Weights of a small GPT-style language model, trained from scratch on English Wikipedia.
Size: 9 layers, 16 heads of 32 (8 for keys and values), MLP 1344 SwiGLU, vocabulary 8192.
Training: a variant of Muon for these matrices, 320M tokens, 4880 steps.
Each number is 128 + 32 x the weight over its row's rms, rounded and kept within 0 to 255. Layers, rows and columns count from 0. The size above them is the row's rms in percent of the matrix's.

# layer 3 MLP up, 1344x512, rms 0.0512, rows 756-767, columns 256-511
size [ 97  98 104 104  99  99  98 101  95 103  98 103]
[[ 97 150  50 127 135  68  95 135  93 113  66 144 119 105  60 115 150  97 128 144  78 125 115 100 156 131 134  88 123 114 112 150  58  95 161 145  90 114 176 117 131 174 141 107 151 190 160 117 176 135 118 177 144 131 166 145 141 192 168 178 164 114  95  84 145 123 146 168 145 175 155  90 149  72 164 160  99 123 111 103 135 132 101 157  75 147 105 145  94 138 151  96 111 146  61 124 118 174  96 152 119 118 200 127 137 158 143  96 184  92 127 167  90 108 144  50 151 119 124  92 133 110 128 104  82 128 176 122 140  71 169 139 141  97 113  78 167 102 171 112 132 173  95 117 132  74  89  81 134 112 132  89 129 137 145 160 109 162 147 138  82 135 156 143 215 113 150 107 128 186 136 117 162 135 165 150 136 176 198 121 177 146 164  89 157  78  99 102 101 175  97  83  62 139 114 130 109 123 133 145  99 158 150  93 152  60 138 161 155 125 141 131 156  92 109 140  76  98  70 107  78 144 108 166 148 157 102  82 127 180 133 145 114 148 104 151 167 186 144 116  94 120 150 130  83 133  85 165 126 120 118 158 121 122 145 125]
 [131 111 144 134 111 127  84  87 110  81 144  98  61 161 123 176 133 152 165  89  48 131 129 130 110 134 165 141 138  63  92 178 184 111 158 146 101 111 109 111 104 150 153 149 145 149 170 106 115 137 157 159 157 119  90 166 129  99 116 165  74 203 200 152 138  68 115 139 150 142 173 168 111 133 127 169  94 114 117 143 102  65 131 103  56 199 107 103 140 211 173 116 165 149 101 183 101  96 110  83  85 137 157  93 150 169 156  84 162 161 118 172 134 165 112 135 142 152 116 159 158 152 132  94 146 117 100 139 159 151 198 119 129 107 137 104 175 138 169 140 143 152 108 103 123 141  85 167 107  95  99 128 146 109 137 160  85  99 123 150 132 113 119 107  93 111 102 146 156 104 156 145 150 117  96 131 138 171 165 129 120 145 155 192 175 147 137 107 166 187 117 103 128  78  46 102 119 103 103 113 170 104 108 119 137 117  70 129 138  89 154 114 142 184 118 162 179 118 129 115 131 130 101 105 132 178 167  54 158 162 156 146 128 159 156  78 200 135 104 150 174 146 153 114 152 132  88 104 165 112 116  99 174 130 120 128]
 [172 121 161 103 126 141 140 109 138 118  79 144  82 109 132 150 124  50 141  72  93 166 134 152 143 160 137 103  65 153 134 166 166 120 142 139 169 123 184 147 106 112 130  98 146 133 157 174 168 167 117  74 143 101  96 138 145  99 132 107 134 173 160 133 122 135 114 159 148 114 130 129 169 123 151 129 136 142 140 100 164  95  93 161  98 123 159  85 160 130  73 171 121  90  96 137 112 118 144  83 143  92 125 155 162 108  76 127 114 134  90  79 126 114 160 138  94 108  91 151 120 128 224 141 162 122 162  61 120 107 123 123  97 126 100  85 141  78 114 162 105 130 116  82 103 210 150  75 137 113 162  78  56 205  90 135 118  97 102 115 136  77 152 127 203  93  41 127 143 113 154 119 147  97 187  99  99 126  76 134 117 162 127 137 166 183  83  93 123 110 110 133 148 131  64 123 134 137 156 111  99  98 101 146 132 184 154 117 145  94 151 172 112 143 136  80  99 116  30  42 156 104 110 203 134 110 114 155 107 163 132  36 138 150 146 109 183 150 174 113 141 126 149 128 115 117 102 187 118 165 150 159 149 146 160  78]
 [146 104 134  67 174  67 158 149 156 105  80 103 100 101 146 192 109 145 127  96 100 109 139 220 159 152 136  87 128 130 166 127 137 137 102 104 156 111 155  71 128 155 154 140 141 103 123  92 144 132 179 205 151 147 144  83 101 142 127  52 136  78 124  81 129 148  97  90 147 102 156 210 131  97  91 139 146 173 110 159 126  99 147  92 164 117  91 155 103 138 125  76 122 197 118  97 176 168 117 109 126 153  69 173 157 157  99 123 101 135  89 160 117 121 119  77 172 139  95 146 155 165 155 164 169 152 129 152 116 131 127 123 155  56 135 146 104  94 134 149 109 158 158 198 171 152 113 143 162 102  72 118 109 134  78 173  86 102 162 142 152 109 130  96  90 159 133 193 122 120 146  71 149 130 127  61 158 116 137 136 150 123 109  85 158 105 155 135 150 117 155 156 114 158  96 121 150 166 116 108 131 203 147 106 143  56  90 129 113 124 221  99  97 134  98 138 129 135 138 149 153 100 163  87 120 109 100  41 184 150 105 163 167 121 100 120 134 130 191 125 158  73 165 145  81 139  74 173 120 128 157 140  85 165 120  40]
 [182 153 157 126 120 142 108 155 120  63  91 115 128 131 118 143 137 200  62 154 154 146 175  88 146 129 139 143  76 110 117 102  74  16 148 106 127 110 142  93 115 145  82 142  73 154 158 128  92 110 104 110 111  87 124 132 114 166 171 125 124 201 107 142 184 123 103 134 145 150 165 172 126 131 112 145 184 128 169  73 160 144 117  91 120 151 187 188 106 177 124 148 152 130 121 194 115  96 150  62 134 145 143 136  98 117 119  86 140  92 140 129 167 103  52 128 126 133 147 120 106 149 127 137 132 153 162 145 157 118 117  96 117  90 110 138 124  79  98 151 164 177 105 141 121 119 131 138 138 156 158 139 116  87 122  91 108 113 154 182 144 149 141 130 119 130 124 138  91  96 117 148 141 110 172 129  97  96  83  98 148 145 141  73 119 114 135 143  71 182 130 105 117 124 119  84 161 159 153 154 153  91 101 100 162  92 128 160 150 100 143 158 101 169  99 127 143 106 127 152 126 122  97 167 143 146 114  88 151 168 172  96 148 118  93 163  95  94 122 135 128 114 196 195  92  78  83 103 137 115 135 135  47 120 117 124]
 [154 144 176 108 169  86 148 157 119 159 171 120  88 123 148 124 153  81 104 167  94 124 140 135 104 191 122 177 156 147  92 139 147 121  88 164 165 112 129 136 158 198 105  65 118 121  97  97  47 163 100 115 146  77 121 116 166 116 158 104 107 142 102 104 114 112 100 105 113 111 150  88 102  89  99 129 146 113 146 160 180 150 134  84 170  66 174 129 128 122 107 142 101  94 124 116 130 164 103 145 109 122 100 149 112  77 158 115  86 137 146 138 138 134  97 132 167 122 144 181  96 142  90  37 160  86 157 143  68 110  80 120 177 177 198 100 156  87 156  66 135 149 185 148 133 102  80 141 166  66 138 167  86 122 139 141 152  63 114 143 145 122 139 113 115 164 103 137 177 131  77 141 113  76 115 139  85 159  81 108 107 106 127 122 157 112  92 173 108 150 146 129 156 107 147 145 133 135 150 122 207  90 111 143 102 131  77  96 150 182 121 168 174 110 110  79 157 128 177 155 128  89 161 130 125  58 122 127 126 122 118  74  94 165 149 154 144 103  28 135 189 100 142 184 126  90  79 122  94 148  98 120 117  96 115  77]
 [129  84 171 144 136 166 145 104 163 132 122  85 170 140  56 163 114 109 119 150 102 117 147 154 101 234  99 203  90  92 130  77  92 164 104 131  77 139 128  91 106 127 123  96 136 172 157 130 140 114  76  77  97 108 138 143 134 106 121  79 156 105 125 120 109 108 141 123 159 144 107 111  96 195 127 167 124 124 178 141 140 136 146 134 140  85 134 159 113 136 122 149 146 170 106  70 144 146 108  97 113 136 102  97 162 122  38 151 143 184 121 142 136  95 100 124  64 124 141 110 127 163 178 139 110 138 147 150  68 131 125  81 137 111 112 114 126 174 158 147 112 144 115 127  42 144 119 124 150 176 145 123 112  79 114 108  77 140  95 131 145 133  96 138 116 156 156 166 112 118  59 157 139 140  99 120 141  82  73 110 152 128 119 116  80 161 109 201 148 120 122 127 104 131 128  65 113 108 170 107 180 113 115 137 160 102 107 129 124 121 121 190 126 112 108 110  84 130 141 147 171 117 135 170  92 149 101 143 133 149 155 188 152 100  98 145 147 149 155 139 134 111 162 183 110 170 106 104  75 148  89 145 121 149 172 116]
 [136 155  94 161 145 148 109 110 121 156 155  86 128 162 153 106 153 140 139  91 160 138  87 158 130 167  89 110 165 121  82 154 142 115 141 168 124 138 132 148  81 100 107 131 135 163 163 148 126  96 183 144 141 132 124 165 154 169 160  85 136 144  51 132 104 109 156 169 142 116  25 121 112  93 113 106 109 112  65 126 120 133 130 120 174 185 169 100 216 163 137 123 152 159 109 124 118 183  78 145 150 124 162  90 152 107 117 150 144  91 158 126 108 150 142 155 195 177 163 148 110 124 134 159  79 154 139 156 176 114 114  57 126 114 135 131  60 166  98 160 142 106 122 134  67 121 172  95 134 100 104 181 144 117 140 112  89 107 131 186 181 120  92 126 108 126 188  81 138  85 101 108  88 124 122 172 161 142 118  93 105 144  86 119 142  95 163 101 129 106 139 161 145 165 119 166 140 210 131 169 127 127  96 164 106 125 152 148 153  90 128 138 153 114 128 138  89 148 141  95 145 110 155 128 137 149  64 135 165 100 139  93 139 137 159 199 144 140 129 106 110 156  69  48 147 123 207 139 109 138 147 161  77 117  94 172]
 [119 212 129 100 153 146 117 180 152 154 164  85 140 108 129  96 106 169 135 136 117  62 121 177 143 162 107 145 144 116 139 145 106 111 155 179 143 186  74  99 166 117 107 113 175 123 210 160 115 122 158 125 141 150 139 134 138 147 115  97  74 181 130  97 143 107 127  99  51 154 103 121  79 118 111 141 191 101 122 146  86  97  78 220  58  86 172  87 138 131 111 116 112 102 148  86 111 115 156 113  68  65 162  73 140 148 184 127  53 142 101 202 105  82 148 136 155 169 155  94  63 144 110 125 206 170 139 128 121 118 127  90 100 170 141 158 193 125 152 189 129 133 119  70 149 146 126 120  78 159 161 191 150 146 131 110 204 137 130 139 133 141 172 112  66 102  99 100 130 105 101 141  79 141 155 120 145  38 150 144  97  79 101 101 155 101 133 111  54  94 116 171 116 181 149 106 109 135 100 126 137 148 146 109 143 166 101 167  96 130 133  85 115 167 124 154 113 154  93 108 138 123 112  46  98 160 154 176  95 134 111  81 127 101 128 169 124  87 159 151 169 162 121 115  94  92 150  77  72 130 143 102 202 106 142 150]
 [199 135 134 116 167  89 143  22 112 125 113 127  68 118 160  85 112 158 166 158  95 143 122 111 104 187 164  89  94 102 134 119 125 147  81 138  93 118  98 158 165 127  82 185 104 154 124  92 159  78 150 101  97 103 109 113  85  97 134 113 167 130 106  97 124 117 126 129 126 186 115 140 133 168 145 182 135 132 125 100 107 110 113 177  96 205 176  90  93 140 169 129 129 129 141 144 145 180 132  91 132  88 180 123  85 122 120 136 147  96  97 177 138 102 150 120 135 148  67 163 166 198 161 161 134 127  79 158 159 122 155 175 108 126 138 147 152 125 166 102  95 144 104 164 109 137 135  93 127 133  88 136  82 134 142 145 140 163 140 160 127  88  86 148  93 134 178 118  83 164  98 112 162 149 174 135 115 179 141  93 120 145 158 136 126 138  95 141 126  79 165 162 109  88 173 150 164 114 186 155 143  82  92 176  91 156 110 117 120  59 155 109 153 174 124 130 126 131 177 135 101  95 152 137 117  98 181 131 158 149 123  63 155 111  99 179 169 142 117 139 142 100 192 102 103  75  84 129 176 191 152  95 112  94 130 164]
 [143 119 132 181 140  84 162  62  72 114 143 180  77 124 162 145 135 151 167  96 106 126  77 226 124 156 152 163 145 109 198  79 148 122  92 142 158 205 160 168 151 113  94 124  99 131 221 135 153 152 144 130 136 107  95 115  96  88 150 126  67 171 115 149 117  99 162  55 105 101 140 181 156  76  49 103 106 137 102 163 235 179 141 125 133 159 151 112 117 111 127 108 114  93 155 133 103  92  96 133 164 169  70 136  94 134 127  93 107 111  80 109 131 186 109 113 151 119 116 129 111 110 122 120 161  49 135 126 122 152 115 113 133 130 154 125  86 124 160 111  81 138 144  68  45 102 111 123 116 112 186 128 171 120 133  82  87 135 137 115 179 141  96 152 143  86 111  86 132 135 138 123 103 105 107 123 116 108 136 168 102 169 104 167 143 127 123 175 122 127  96  82  87 172 142  92 132 127 110 141 174 108 124 156  82 169 136 187 127 120 176 118 163  98 153 189 177  76 131  67  96  49 119 137 115  93 115 140  96 162 190 111 124 144 132 126  60  77 111 103 120 149 173 118 141 147 101 123 125 118 140 158 102 117  85 141]
 [179  96 144 154 190 157  74 137 116 113 149 109 113 195 157 132 147  65 118 123 140 141 120 118 159 178 115 110 132  98 127 126  98 179 104 127 143 132 142  81 119  73 139  90 176  87 146 109 113 112 135 117 124 139 130 147 129 141 129 146  95 139 130 136  71 113 142 147 169 116  81 154  56  88  92 148 134  52 138 126 113 148 100 143 166 154 131  44 154 108 157 152 169  69 155 163 124 144 130  76 110 120 116  79 127 113 163 131 108 125 125 158 133 172 172  82 170 127  82 114 100 119 118 125 119 128  81 122 195 128 152 114 187 107 160 220 133  77 110 107 138 130 166  85 103 104 132 156  86 142  79 108 131 164  79 131 169 137  82 176 109 150 103 220 149 123 113 137 175 156 149 112 106  90 157 115 130  93  75 160 135 188  86 121 138  99 151  74 143 123 131 126 181 107 136 111 129 115 152 127 186 109 137 186 122 152 137 128  94  76 119 131  99  79 144 107 184 109  98 194 142 149 131  82  14 139 127 159 176  86 136 167 216  66  98 119 130  83 126  69 125 116 141 141 169 153 100 123 144 138 181 125 134 133 170  69]]